config.toml
d_model = 224
n_kv_head = 7
norm_eps = 1e-05
rope_base = 10000.0
qk_norm = true
init_std_up = 0.0325
lr_head = 0.00605
warmup_steps = 440
decay_fraction = 0.865
train_tokens = 470700000
Each number is 128 + 24 x the weight over its row's rms, rounded and kept within 0 to 255. Layers, rows and columns count from 0. Numbers have three digits each. The size before them is the row's rms in percent of the matrix's.

# layer 4 MLP down (transposed), 576x224, rms 0.108, rows 221-302, columns 168-223
098:121088146087143104163136120136109117133181108122107094168108141136178131127101120109106100136155105096150145143155122127115158155154152165086099127123116121135119101164
111:128125098136127154113116124157108151108128123130115132128111104151121121133158158143160098114129124152130105083129124124099106124140144115110154138098152140132111105126
103:077126103127147141140112119111103119085137094153080128166097150131137094123143112089158144125120153162069128144174149069134174132135093129119119134145163087140061121159
084:113151118105113164106082142123133128094119090094120081088139130098115124131164136121119145102124141122105124161123150122134113183109120146095155174105116151106152096125
093:132098143098076109132122122119126144137150128163134107105131095141094109125136124141098105159158109095102113146148134129107104139120085121123133147134142128111115109159
098:156168135127127137120122124106110101178169151122129086174151107095096093132117147088160131124142137071151148126101071120143102127145120148107121140136169070119168119150
095:133178132135128176119121134139137140153157100165153134153118110137089101138104119115108112130149116110163132140114147134152128091132135107152132121152146115167154124137
087:128104126148167136136105121118122112112152121113121153113130104098115165169140128150164089143091143147118123126120145122128126103179151163121104130123181110147131185142
103:131103150114116138158100143129138117137119182156173085128155132136112086117101140129099133137157122125147112148098118167114085137156132088141124095107101133137107086135
097:143152103105090137117172118101126122118176178139149127128126103146140144129101166130141171172120164159123085151138138110151096128122141142107176086146118120099123101121
101:150124145127096102089112111107093152167158164165135143112141127151142111159080095164119158147150124078123141126097125164114080134128073131129144127110142134090116137108
092:119125145112123152127127139164136148132140121132169114072149177114142104104112175129135176105190127125127122143092119148135116113156138108134108136140132130131169125103
104:114153080120132162127123106131162119099126162145132104116180148094124139135097117180130150152142110114158153140076093135183144136116116141142156121116142127143131129119
094:166168110113163109081140187162107132111120179125125127109108140125135141116138091121124124105079124114162112110117100158163147131140164106144132140097113137108143117125
087:154073126195121156167130156144124131167128181109148087128145120167124114132163177158101142151134133106143124141129140130122158099104150151135100112151141151106142121140
094:111120136117123152118125150154118143112186137133169115127121115107165126162121125094136141110127156160124120109093128137116153096173089115112115160117168162141156102113
101:095113142150127151123124088164117092161102177133134127155092136108116130098094169115147093130133151077094144145140109109116117144130140109138141129131094188105144139080
092:151138147168149123117093134096159103148176180111148132115122145140123133141145117144140159146152152155113151129106147098110132130138123099173123129108108144155161110124
103:101141127120121117134130115159155143144123153129121152157225123165090105152166181131108171119126106109122155156115117120109137133145141110133118092148088142123113103117
146:171095112129166164131149125128125149135098132114124105137112116137144133145099115140163092119094120085164121115121133147170134141107143138118146165137114122116090108146
101:127137137088106139119156113141097169097105151127116136165134111105089154123154106115112091129139124135137087124075104136083130143132110114120107111109124113087146148096
101:109155149107147140124104104152107138156147105127118153092148110140147134118100070148115124111181084120141133177075133156131107133109133150144131116142106098120153107161
103:132124094119077134137127157126078087089126152128160135136108173147115159139160115131103124093104133081105097136120132160115130107131111163134122119127102103113092119127
098:115138112107116141114131122123107133088125140150102158138104121112143106131123147136096106162099140130094114123113153145136132126110130144086158114119109122138117090087
176:110118113148092123111122103102116106096144123156137134089083092120114146122129133108190119125124114126098114130117164163140150114111134133156145139119133156160167137117
099:145156125133149166103153103125116090175098103108181103146104117193099116132114151117125160102149120121099122109134146158109126103143134164147142114128130139114140119104
103:151150121120164099059105140101107136110178107141157128147140189096151107137132110164134133112110126127143145119166114113115142151096095111170148120138102142103127118118
102:107144115099062110138126116061099106149135118090146142129125126065138104125099123099135111102122104116145122096141128191122126121139157118119115116123103167152136102121
103:163075182134125146113122140100093094165133169166126179172181113158152155101078137068086143137119137101128112172112143191148111106144112136166099116093106118143107129096
105:130166117124138130135095105134100110100109118098151119063156108148121129124104112123158126124138129130152159115129105160068163098088104145168109111151129165168122108101
097:088127161143127137112140127164151124137109109145138138140088129156141114077129104149176145184107148126105103124079124119139136119146129116144145155073163132124156066110
091:141131119134118105085177121124110120175096117122086072148095171161117133153156180110166168062124155106165111106131121137162154133110133093129108156117156167140095104108
092:138128128103107115121108140131095123152116121136098120121113140161150105142115140136139161135149116109145135168142140125105165095162120141170157147122163132122106119149
106:108109093190172126126129169117197125146109095087124127123163100150110106175163079123152139099107127191112140091112150134114141137104136093139095113177166110105140148176
099:091155089153133118108146074129113073133142144079178112123140118185095117099150173117155153103145133143125118119112134124152131130118155096100140124127127135165159081164
099:107143132085142174119147107085136122105153133130134136109045129167100129110135115131133118200142161112157162116152141142118098167101141061133166137122102144121105109146
090:111141119150119096148124091134155098095124159128121160139112147109127092131086116099136162104121110104164145114085138105149126083125173106133168117126151131101095119131
095:138142130089131154098147098155128100119113130144123127134181117108158135082124119148147119138126109114143147157146144119158131111161114146087050134109151131101142119090
094:162114114148115117100111084087106160139099117127116126127164115095173153185139134134125137191110167096126090154122150110138097109165121115118083136082130093139172108129
090:142123141152110148162118120145148105137122126118168122152179139124079097093126158137117061115166104146158104148119129142164156106106168121157128114118146133098126129124
094:127102057139109104129126115109144120135127120107103130140090096106132164110124145100147106128056099107147069099146128136129113134120062136132111125120165135075129184111
099:122098130137140104105137122122135141124115120146177110106166132123126141192111189114140137143132147071110141156130129099140104126101126072168106110112137147146138140116
098:119114099091118154128097126162134148119126099118110104125134113113156103156119182094150123100090152102147108143155094110128122120126090153133170112122148117134130105105
091:155153137127136123115116116134116138118099136195129140136120131163126140150116120181150106145125134139094136169092134106154123159142114103139159177116106114111132137138
095:105120120107181139127103142116162096110133122106139118189180135139162086128135142131111133136092129112154121150120104152119134101104141142128078111183118135109134118107
098:116147109115132103117116118116122135186110104159131132088104127183124121078126130123122129101097166108149182144125151150122182115122094096096108126128107099152123122105
092:131166154139132133155173140138146134133149112128185135126126121120108139147141106091159138102133086133122157107126131088134115112143135130129090122151116159153158126116
108:077138142162130129104122120135077119121175143136138120114107112167137178117138176103116139133146173106142172094131124153110078130130110127125141157139136138116157083156
104:117120090141162143107148121122159100134114114096116092167094093114183098133143126156146145076110102099089137159171162156146127131108104127140135088160100181168144139123
103:111110128124084142150153100103142122113122164151105139131119148111171130132143134133095108149122121147125146126100140096124123153147126168134118133138163132106153120128
089:111160145088139141128138175165133141185128155179178138125109121145133119117115196151112129160137103131139119116108104116099124124090131136077097133082125134155154148071
088:142099132108138120107139103168109122114117093088162131204169141129134092126132140134164098115150127080135131123144137181112137147119150135110133163068181102159104126140
106:146169127123126100102134093141125131125186139146101130158132133155140118111110126128134146092147096102131131130140122149157094102145096193153172144112140147104126145169
091:113152107149174110135088109126141146074121098070099164129158101085141135147129139101133169131141103123063089137101136141100131134109151101141162145134133128116123179096
096:120152145090085089159125097119136110201119114120101109087146139115114136094118100085145120103154147139172178176122099114093113181186154157097125101159151170121106122152
096:141119118105168143169132100110072113104123166147140070116154143186128137128120136150109134161096122086130120121137126125122086135130145162093161123116119093100114151121
096:191121135117088118093165153127174140097161095106130062136115127100123095123160124074175138120079185105138139119108123129137146133134154132085139098075141109156106090137
096:123144141121124097127133133147115111125106122102131113133118124202162158148116111132168083119120080155130142144081139110111161103158097077148111101145093144138099106137
106:113173152200154123129100118142128150140144155143144132141121111117118146128166117122075132118162111125122148133142095102144098117127106101127138095115180147157134125115
085:135147131173077108102111137120133156146073107136113135104148120142120140147111136164120136172147106124112152099121173137111176145169120143162139051174139148126129117104
105:134125114123124093138147087089149094140136121133109111190110117148115169154156185103148136126136164146108173112142143117166168136132080127179118081091123122129119118142
103:091128160167119164138148135136140128133153156075164125093136116151151168149139135173103161092097146124173111161124116134157109114121135123183137120138099111132162171124
084:136122124086120130153109144102142123140096150123173157124169158126152113148105159108133104124105161160075173140109150128152150158143096128106123146069141097111131149131
092:123092152121112124179175136161120086167094160111152131148110121114100151131101136128138135116129159145127135134134117100156099121133097119108096114134152107195070119072
097:101127120108139158066142167166101144137163149123136094118159127142136143110158177153092149131139080133145146121125125184109157124124139131136123085142143106137108112111
100:130141144130126132168122100170122118165109137131161164103114177141092105108135108110115137119164132097132123147128163108155126108114172122104106118127096179133159110123
088:127136138105111120153128115132112163152145117098155140108169106131163140116112068112119120143170139105102102120131124126113115138179068128094111158113131133105131130088
106:114105141099104131105106141186135132111153163118141145137173104125152105180150157119108141137124090146131105151100111097116138137146093111127136110133112148151118121148
095:151151112152108107165142135152135139133157107198125114129115122127140149171125153118127108122114118106133148147160117196087051123172151121158129136140143138143164144103
082:110117136113112134118119130146084100132104126127118107125090154136103167132137112118153155137152095096153127121115158114111185103119112152114078091084135135161160131116
102:124129127101114090123110140129152124149148130142119070112092129102080125094138122163116104111137138164133108151123091132108152151125142121095128132150150102146123140133
101:132118116134096126116120153145142092143114116085129113117117147116146195149140097136114177158128161131087132128102124138146065156121149096146090125105123121140110134135
097:144112138113094114117138136155119116137116155124091136110136140113098122147156138143145134122079134121129135103120097137092141115133105127105113123153130138130102171143
097:137114166144122144113156134146110144137100126113164102071119140116149154170167165117154153144132115093111128152137157116175105139115136137078119163126110105154123107109
096:128167140126185105148141114090166131156108119170163135145139112116054133129122087141112143155140143123156184128131112139139082108133142111139130125124122094107106144138
091:087119155129139061098142131133086145142130146129138135122121127109098123136123109145154127141100120127151080071151145084108145117130083087125126171161119121115120074127
149:125142075135115148086127143125146117096122127171096132106138110113166145106120151106114149143116188124144147138115136166109159124173125154130143152131128158122154148116
096:088143152127134079132107143139111111160149107106151161137150162074112098120048080139125096103133128130140110134122160095127151183145062103146131098127113091133153171107
093:142154137120085120135124119152161161129110109115127122140080177120123149169114130117110170089145138166165129140111124114153178107158102154137134118143134109110135126117
096:164127151113158136155099123137094069114141152145089161101130110134131163105125129059139129135118134135107164121117129125150105133135156110094105108101103110164147115117
099:134135101103090134140133099172134157153123119118109115158145158166190098106139137121125118126115077116126114095125145068102117114111152171183115129166132118162152115134
095:121121123099114126130144152170139192126144114122130079122138113141168080086180138136170159183137110133132123103132159112155127123136114109105114115135089120145107108106
# layer 4 MLP gate, 576x224, rms 0.121, rows 222-302, columns 168-223
070:133136128108103095133135076105113131170145146124089171157156159117101085124090117158086147127106097127100100144158122113139170113127086142140139098112161092093106120148
110:138160093158139109139116113123146102138087144127117087148101118167103158157155146128146111112129136080135131115108130106138137154091139147164140136120147157106102134147
102:143168144130100085148126117133156109137123114107109164138119120172125129167108132159105134151124087062116129154102120139109133097076090137146130105109135116138094110135
084:131130160131103098129137118139120129122128120152137101142179112140074127160117176115082123156145122099115098148148120168108118139124087111137117120161146131107100131148
101:134157106128131131125124089138124144135149121111116115142144149156084134124154122115160134126121152114124133108106140114132108151148097120127100151158166150040127115104
107:150130074160120158100114118111119129142144127113122114124107141115133077132091117133124144134122083134095128124155107140125120109110153141162109106145144094100154114182
097:107156166113138150121099119126125115127160134151151126092145137156132182116146129087116115121149161123120134158118102128126090141147134151145102148143135112098129121115
105:146141145148073126128114084141100141148136120141172114203104117141111091151115109162115157137134105123084165113105144113156150142151105178146200106133110104121116127156
110:136117112119098110094112109160111113178110122123094124187104103137084089153135104171147157139140121076145119145156160116119120139153089107149163156116148124059112151174
107:122153095183083083129129118138130105128140111121117135130104134096096103098104122145081090157156124114119146149146135135164134142157123074181142084153151135123118157152
106:135128152157118125112130062140124115142129120138112110180133090167094174138127133125157149074120153133125142122073120099133129134073124108119074147142131120093113157146
110:104160111137128120139157128152133136154124124097137119190120126144083131145163143114142116091116128130105149107118168123136139123150133110164151124114136143121136112144
105:162151146125117129142136124111158139088172140126102092166133154143099127094107111148095138098152102093109151128135158192122134121142131121156142135134119089099150122176
105:097126151154145079127118113137168145142123151086155135114127115135071154127114157159128166070130121135157123117136139079145135143131091133121095124119137150077133165146
082:135146165153134117155142117104131116141111134093133144165124135171112121102125108142120102133129096081131105146112110122153126156092145102138114110131128104117129187126
099:114144115129121132106121102122170129135095174161149131176124145106079136148148145129139140168121143096132134120119106101129120155098133118128131139130174128083161155158
087:126171111130089081153154088129114141152130159107107127131164141154085150146153143090122167131136124107160162134113128148158114132140120135155142135118118135103142163147
103:148143120152121114148131077111136120120126119113093160165158102148112093101129133116083149131129114076148161141115117117123182173163150108134127131124166106062132157126
038:101151120109095111127136107086152154120126115121151073162136140143094177136096127113117136100107120138089175160105109110101090124125143124148104112134160129114109147134
112:098164110155115121128141082144159147117111141121131134146104114170110107148129134149132146117151122107117111099123110136149167144126110123133148122171148102063126118154
111:108163104124113134108135122093135166135159107149125135137135130198103179149086173087187144107102152128154130106106101147136123150126114137127116126150128117075107141126
112:092142132156109089122157129178145110128129125159108139179122134135094139085142127114118149095129083064124145065127107117126134144119126135140118092132173131080145126126
099:107128166141134128150122076156155111137120129117118127107117119148111113130115140186121109122138139138150137109147155077107154123135104089136114156123118184063150136186
032:085172142168123114124154115105101160127080144145116114124150130135069129131128118129133089117128117131086129136110139152120124136129149125159110146128151118098107084149
111:114128115138130080075094093117154151177148136148155112122097125128091125097109129136140145107122142126132102108129152105149112100094108121124098134116137162099132130153
081:149171157153072121125143090146135148158119129116145136152145122162129123121129150127079124127126056130101149106134119121142159165129132110190138149110127119107131136197
099:144149133152119124106130104123145118139177097114087098134152108135060122145151149143128150100114132079146140150149140127109126142113110092173142173136152124121110142100
116:156155160137088102125138067124132140150158130137136141161126103168116146158127151125132113122102156125150126114107138156150095143127108119157143133186147120102106157163
101:122150089152091084106151114110140099146120149126095117121128122120063130118109124108078136165157124111133153099138130106141165104118100147181144125128122149083117145153
101:139160111153077103138113107153137125156120131148123149149113136130067064164093133143092124157149112123126112155134137139124165153159124107140148119130112137109153156165
100:182148122142110136107114127094126113127120122130153115121186156106156112125101156193147152128117095146098113124122151118158136119172091126126108090113173102105103116117
099:103137104148128114108107122121081132138144159114130119163135155155097103127127150153084133116172089144136142151159121141163173134126103142143105115124147111083137130139
098:093182124139118136105138132146168116173127120160108151125173152159115140131135097134121134136145114104141117121160111100135119145176088085156084084144155146108137136141
108:129117125120096091108104115123137116133166133135149126123108127145143093078085092118095125131116097107125122141109101117131107131146142145160136134101166162102179142104
107:124163086130140130136108086133142126132110139153087122165143130188110118067110148083117121141114078143146130098104131104113110136158091154148077084164141143124162175129
105:077163117105129104133137064106149131135149120103119135146127134124095113130091108135126120105147129096147127137131134124137102122115095106152107127131147141091126093158
104:131129139141124108119142106108131110110121121129090154131135159148110110098136163154171160122085126104110102103108137135129169117104144128140087149132161094104101118125
100:143152125143108094109135146119118119153130170085133103139140123136125105100134073160056125163137099064115138123102133134119147122124131117203091124123121128074107128160
105:105144129151088133133127084123142137175133139140128107174118143150120129137115104158084169108134107110150123134106140099107115155160061109148109136155151131117117144161
109:099173119085129085153129086111142130137146143155145092124122126167109146167121129119142143114097145094179109139106090095122129121119105137134124126170104133077115178139
112:097148124194119138110172096135144151163133095118146151157120138119117109125106121119096151133118139125117114114110127132118110150146156142153109148103152096091154153167
101:113122130158115104140126103108101141159152174121163178151142117130138138122120134136114119114117136128132161116108117123124128127119128117168136130137129105096139126148
093:123190092140147144139117086131102143168118119129167111145120116131126132118103110102128143115132127082132109109125130157128159175112145102126109126109163153076160139156
103:125150094159112132128133085125135119156146106126151108125123107110112097108095119139124122095143121140086139137123143145082130122161157106122100112130129111108147116145
106:090156085126112091109122093112136113143086154150113121176118139147096081115120138150072126147130047122120158109114150131111125139138129122135131105113159152119116105144
089:114151118133142101115099118127124118132137167137136152141106119144110126119128101143110127139104077064174113112127138149109139162159133138150157117160177151090113183144
099:122158104168123142117105083103128129146112165094126099147142099194092121151105116122135151128170108111113117107117098133125156134133112130161139101126133111113147127150
094:121173104075127116090138093087100109119108134143117145146141135132145121123140176110131166135070132152111126114125146121146117155172096165160132106175171118089141143144
106:105164143118123112084099107134128119102155130107121127146135133144109128077132166141086131143157158085139150090137141101147117152141156095135145120122139150065145148154
101:103137152144125128155153142144098127153124113187125093160183151144097106108111121102121142138112046088138129128125099146112142179127168116104147174112117137123131100143
108:091142137188069123170094110129107147171154125139124143125105121133097078157107145164130134107147070096077119134117108138135111150149149144161138149151170110133097099190
078:120162154126142096123146112146126114122180169127135131174102145159154127121073158123119154097161113100124123129104109165132087102151114159154122117101151127104119124164
105:102159108140118121131118097083134114142155112138126130175128108135078085135133135121168132092112111105111136104124134121156159088143117152108154098174152131108118117148
115:149106133160128142118118071125124108155077108160114144122117133137140098137100112146100120124126083121098118106132160110142150151139108123185107143113145135105156152159
099:133199130138093111115121104092141106140156108114100130167139126181090105123094151122119144137139126094154137113112137134129135163115127114153159115122145126128120161196
103:091167122139074122105165073093159150123113113140102107129126153164099112143130134109112176110141110120139137144084130100108117135163110151127153107126174120098113150160
110:113116086131099106120137079110106137168108149174093119139106119096089082108099139146097155167138115123132138150141124114135109158141123146202139113122130099079111163119
066:123129124116104151129136141128170133124099093133117117121116149168146178139114177113170146134140125105089111159099120144123137125141151149158102124124174090121094134126
084:105154123162090129076120105128114143161136131123127099146137068152095158144092130145081116153140104108105153123130148156083164172159130125162115085151137140086116133139
093:070125172166143108110145088128174145180102089137132102154123155144103150158131088164133140142111112128097095136119149088136147106152082139155094097158133118123108135116
102:142133111146147105116148105161098136114103126116126140143121146136087133129135132102113131125140099091147148118105119141135156132171143148150123134154163178088167162094
097:138142147132163103122163151135164128164107136129135125149137137182123124178159116117156142129149135135133121150117139150146142153146121087137139077152157094122091145106
102:116157157142123084109127094117151141109097107095121098155161130178095121099114105149147139120132093121129119131137140149123148112123146115143131125138132142075107157174
100:102143205142141098102141132094129126145150118113088118136148113115105147114149164100153158107134139124124119104086125100111103152126101117128124128152160138099111121135
107:126169101123128125121100112126127147150146131151103146107149126114115097105119080132118129088180105097106191109152150108124135148162132115172152136105162145122127147170
102:136178123133063119108147138153137151109134158155111135110121133144102113115109169125095144143147088103119118129151152146128107133125132118152128105143137115114096110153
068:110138138138103115108122110114132127122144120131141120153147123174121153190119157124104122133150075111107148149095095129135132139094105122139134105096112142106116126177
104:122168086151085108148112079106107146146135115178165103136116120163094123156120144119146145119193136121143132143101144152111131140139106112121125119118194111099094138125
098:102152172133108136093139117120119155134135126154091114148138105152143124115105099125120139109144142144102127147141099107135075163123131105165126140181144073116119094152
108:132175156156114136128087067123142189134145141141116122130127146174139159125122152105127183123131125131131150107114162134120081134110117143141128094131117129120138151160
102:121148099120119121112135114142116111156130134093113125142119156114108110160123157138127139112155102114159144129090109101098135160141121106162146083111131143146148126142
098:127164129179143121111142104097147116130148149109148131119100126175068124103154121123111117137137124089118179145098114117123143142148139116130126137160145158052166173119
099:132135094172121092109177142121134089156189146162118129140154148155063089088113111133081104137134153097156146128107141161139147123146114088156142127173128146113120099151
105:130155091165093087122152080119143144154149149156117164160114136124109124146118115120129095132129063099126152131105113102120127159157130134148152119145146121110112132176
107:127159086129125101109122106146122142101135150122135164132123118128144132156119130132131107135104080101151112128160110100143152145153107118172142132107134098118118100193
037:077146141118126105159079097141147164133099174115148122176155131154128113166091133155118104116122100095105137146148142138143134152127095116140115125103117113131130094165
108:116136125168147105103142126085161158132140158107156146172094132178126127121109103098116143086113102151148131118136103133115124134147110160146126134148101143094118151154
106:124129121135124116098103137120158141152105119145114137144145173145116132138154127122155158137099127116139135107117141100121085153144131121102106109137135130100115151125
084:142143112152073111107109128126106116139160119148160125145135142125103105158109111188110141133137120101129150139104124149108121146132125116182102151154143142084101165176
093:139135129148119135118141106139140117179174126132110122154114127123128122160110137112129139109092158107128113126128177103116126120127103114135116144154151154099146129085
108:117159146122074140106153167118112134110128094161118132106124151136076101115126121153105157150129117138126117113119144139147132132137139167136131099103150154079134136148
# layer 4 MLP up, 576x224, rms 0.139, rows 222-302, columns 168-223
109:158148134123159125099124123115149131112149146096127126122103111132125111117144157135159155142133115121133127098131122146127142105121111147176108114122171129124153128088
105:160179146105124155111142072134145141102143123145082123152126112118150119137135164123130120126158157086150160086122181102133134167117130136172151179107155161131113163127
085:156186098150155123135109109120126122161106103089102123125143125192124085140130119115111179148123118076177106147092133135114160148118075118123135130088092108119087083109
129:133092112108149129128138166156121112101123123108137113087139113137112123151142163115121125159145153156104117134142122156088124107135101106088139129104111117189121148080
100:160144093117125152093163154130056154087118159168117103142122128101170106119133158092097084183146123136136119135154138124135087132100156125135144105127105157152127132090
092:126163195119138149097120098130160106146195133141122171102127093099084138129074122132139144084134161140143094116128130145147076118103145095133141156123124141086189107115
082:140110087096139123135172123152134093124094142132139135126106093111128097108112080151139099124117087113155123102142139119130108155129149097129133130108113166127135129144
102:144084148095098081158160148168146079086166148160135169149114172134128114114135135165061125122158096108154121139084095121136110109168119152130137094095115150117135122145
097:105107155105109141120131176114097127091159139139086108150151112156123086132170116130163154138107134102111142110141135087133083118167125120094048149118113181144133106112
102:091109165088151145113142122092166113104165116112126131115112135133150179182131098141159125124077164130149115114152108134144135159199082161139120173111155116094090113126
089:106127124110135152175154123134112117096136121125151165100165136107157104109139144155161094160051137137144120115160113123123107127192147126133132081097138116135154168103
104:143111151107108109130116136109129151161147121136070125139149139160108136124108130097111131093138107169178168111162111105158121085147110143129142157131136150152150160109
094:140112137117129122132114096099163109123140114151101124144141158151138141102127109088105122136145093132121125141117101123117120109118102148098111136141098126145105079121
086:101115180115107126168129145134099149124077150108124119104118133164086116160148140090122134136144081122123117153125098123129158133091119196137103153117165101120133110187
112:102188113106097100101106066148120139124148107145117105141131122107106141178096149143134141095132121131130103112140153127140139117145099135148141143160175129067110096148
101:124132156144149139149162136090108119084110185114102157143112096122131112138145151168133102128115126157106151118148122111136067123133160120146031114154120141120128138074
090:158145146142132156133112144133179151133174134126113117175117118139108138144158113114095123153153148135158124128111146154097146135118142123151130135120136092111129087142
105:110124150146155143145100114121111143164110123168134140117162099157152158145096156127127102182132192127104115127114103119124099147106094086093097121154112091133125138127
131:159103116142162169122130138144125161136087114120144117127101133152142128155107122139169115124100126068142112113111130164154125147096137114112141155136109117109080095134
096:137150143142100167093095132122048074101112090159130094115160145134135138128153139102094109146100130167140105171149100111108115138123118127156116131101170116167119151165
100:142108153138121113156136082129118120135176114123118108125132119106129111054135149116049065156126184148154099123118097135123146124092107142069144121095140168143134116119
104:090094153149154163154141150157152133102087140173127176115112129079128121145135138152113129127124078136157145153095124116135124128123134115115096173154122138106132112062
098:144114130144137121065124148141146095130140178132150210126142121122153131105135111146135134139113127132141144084145121092108160122132132091105105110154144133147143117132
145:119135102147100150117126096093137124101146123150138127097081081112134144118130140113182114115126128117104117135130163179148159115123137138148121136120141158153152138120
098:124090094101114155170136094133090115113109155166106133140162115136166147132159131085123143095163106147089174095152141095163165127162121134129145104162148128114122124090
104:138093130114134123078137147113135128111183102131137113142148156122176152136101125147106103152064123116145139127119104100116175137142104092122102108134115135107118108104
103:132131163112134146082153121075168117108118110131181113113131112155151140159137153116156114105144159119105112102163143107105182154120142125112093124079160136138139172144
103:157121121107156113157148096142106096108157135091129128112130118131133137139149143138136132145156155131136106098144121093149101109097133048118099142141146109124127129121
106:147114144117093109119099136168096110131161125150121114137133083141128106107147142080137103106131121161116138090130137118114176120115109144127158102125123122160117112127
096:100134130132095108150136150124161159130149111092153122110125137109149139194119106139105167126081111161113099131131150114110078080087139138113115132116118151142100141157
089:100083130119161128144141125176146123121136164095165128128084084123137155090159092100111112105114164134155146148137116142128123133125157146105102154142110176128170144112
095:118128154122149133131152169153131113119117098178123144105185099148129135076178115115139147078117168153118134173119166110108093075142167130133095104124082150158134149091
106:128120132117119118135124157110171164146157089121147131139112109158102140144123136145160107129080094135101091108182083148144187163145072145106146110121115087118115124150
100:095170111137132141124115109126145076117181141146099108135083123113100147118181129132122125108106093136115116101134133106119122172154133086128118157134168144164116127148
096:126134123157136153185129129105114182115172115112154127087111115156147120145154187138109123151118152141165126102127119135126098154169154142101135148100145103091141155145
085:167074143156129133094133171147125140161125120115148111146146113144156160113111139100102174113093123141112143131137104133111140162088112117131140112106108104091071129118
094:133113123129083139114150131149138131103133120156139126115125125069151116121151097096110149156121164120173102104148124151140117161155121120139149118137134140131145120109
095:138102127142144170113124149115132113150136143135141125116134129107117078073118093105054113157153145081074168134114092134134122130080127076176139141150129126121098088144
085:113114117111171159153094160149131144103113101144127106095138119099158144149126127122148158142133152130096148183131123136143100120105138129098118138115101086125145132139
096:112142114113164142123141130148109136117137129135090147098147117132158165136140138109111122130171096108091134156125128158132095089153117128121163168109159127156142131124
098:126095108126103109097107146139094134124148134097162104135187106121145153123109164114155117145095098146116148100141140084145110138141083134165113165108138126121144134149
097:145107131139090093113112125133106133154189105163156154117149119107138183123118153147076134107127116124100131129122120124124135134079132150128125114168143150104139069150
092:142104144101116113161151140128173122137140113161164131101122130166133198140131098167127114081161137154136163171109132121097145092159105099112106139127135125170115163108
096:137127118119151130133102102160115108172149168119131122166146123135092075123117095124129113110090118150137111085114131111097118083129117130123121106136161135105123100122
098:150125147124131115128136130084100139138126128178144185103131131117139131090106140092132086088127160138166122064124115124124111110151098144132075098122144137132107120085
097:126158176123097143121146137089115176151146123144120126153144142148080093131126125102149070160110166097122176092101116060153141124095115102139102120120124150130108107172
111:132174123114130149091129113136113120107134163179134146135123117148125111102129133097067131096194144080168123115099117165134139129132100183108137085110123057117103070129
105:107080127165114172132088118116128135160113132107151101126114078126146168138126102135162134119136102137082131115159124159097139116075158130114100139116130107160190145131
102:139163144071084146106095110079139111112131126121131118131123134153140119112141125162103132141118069146124106126147135152071131111137110155113148138129113128106141122137
084:141127155142136123170143144110109147113148116152160112119147129124140137143118120077107147121158109105111139112111042119141117164108136100113157196119099148130093121186
086:127121137142127138138184130118109105132135128147120150158164114129141105105124101122151176134082102149099131139144140108134140101160093108107113144116132099111126114117
133:131092121094178126131144152150109099101162149107121135102081147128166133122119163134146140104137154154102152142128122142131071105145123142094127127113100125201119142102
091:138138131144155119111104123112137134113114110159113099123161104162098117137153112142086111113113135125174110135140136118183132090154162112107083166117096133117124096125
098:117181137154120111111150158115141145072123099080142088085154101149085138151127148125147128029118184125146156151110098170143099103091108091124140117109143163119137144138
096:142134104100112087127150146149158164092094134135148100124177102132106125123134103134137096120095088081136127102120157125100085120133139168082113162130125138111190118126
096:125108121166125138117119124110080128122114134125150103170138155122123113122127147149135125130165155119125125105128089138118115109112101161146124116117147135123151129157
095:115173081128093120112131084139144153140125111109116094126132129126135151134097129142142113131169081119165122171150144100159136056154132097147151143126116149110139110118
108:101143184127140129171078117100165152150143160124130144111109139159125146118127126104095155147188107128140151149137079137100114130116127148102152105142163126105144165120
086:107110125112150152123127133144122113110084086120142146105115124094131130130145117132124133148113138138069143126146129143096131134191160148089093136175152136146171153085
111:124119135133095125161159141131124151139154108139137108100120084156119099126143138147139135101153122122111140140142154148135127109141163087143128115145145118166157126092
103:077168145158136121125117105123087116076135110103159103090124105128112181140140091129122146121141121097118143126154087151148101123076109091173133131136130120134124164128
079:138165106107106147125108096087108139136127141082142086175159104140124101093081151129157098129067116134130129064137138129088108074135106134159082164094139094087128113094
089:170173100129133138161116128081111115163132165129142131117127137108120146144140138123101117156115150112162090116124122083121130151134037134126099145082153124124145105136
098:043128115108127147113148090136126107105160140131119171123126148119139122128193135115122120134118128128130136142159118114135168195145141142097102122171130137146132105099
100:106143152129109135130118157168111093169064130145115139133122154174131126125165159153081120111132118124133085179108119102097095118129169109140129096139130160108132054144
087:143100123119142144134137127115133125127099116124142118144056150157130122086152201132164125128114139145179132134078136162150146135082154113145179142143161099117131137169
104:105124132078095110101120132205125160088167140147101154122155104115152129165117118134137108144150095120156063151129130091110104106157107160108133141153173165138137102131
096:134120138171100145146126102155129158133146106147163070125106114103120150140145148133134113116098071127123135093109117127128081139111129154151145143154135135124191163129
083:157137124147110108139158169124144131123096106184129133114115109099143069115148130146112105151128157133130117133137136150168065153100166159145181182177125155121139129154
101:125174136159143108139118146140091166122120125171108165093151153135104143143105117131093139129115158140084147138148100136120094132150141109138155113173152097111149179170
105:126121113100105094125117129146141127141102116124144115132131132143166122165170130140136092135121119114131135142137117150127089149136132088117100136152130155126105127153
092:130102106099109106131117135174108168121108094102115125136113126126166157142108123097176153171122107137142094130147154139123138068144121188127139121129148102152107086141
096:184147128138119098137149139153079148162110131107110157143136119087118132094176094127142131154109099105112154123120098132148117176118155136121148111125131086110108156129
098:135130107152131113117076138125096096135106116154108140119158120136140142170148152108149161127111119152097102123088149141126123111141083137076145135134139083119138146068
087:140114163140109136150118122105150098140144146140143135132144099134170132131093120137109120133107192148105186168101134181111096122114136171091100148115119174151139165102
130:112130084125078149082125140103132131120112123145108117107145111125163151103114139118117144155153207120128167136125141171117160135163133167122128171143150163132157170116
097:135147135165131141150114127108104126117154152127125126116101092139141151116130123126111100128153113150147092174140132114104101133127125104139146186116120158128106103150
093:088109147138149136178130093162085084071106100117149097143113141105140135103133118096129104110143152159098126155138138125158134086145105110155155104134124115151124168109
108:072184158138127131116163107100146127142135154137076125168172122104119163092121139091103116131117090104140117101141142098154140157102102153114157091140091137084146075139
100:130128125142083138087133110134105128176097123101139106143092127099158093133138125108119145108134114140089128148135140097102102122143129157178123143147098133118134116112
095:144117172095079123140130171111115099122155094129109106106116157103126086112096137125134147084166106119134105132094123119146062119093132150134133154130135108103118152136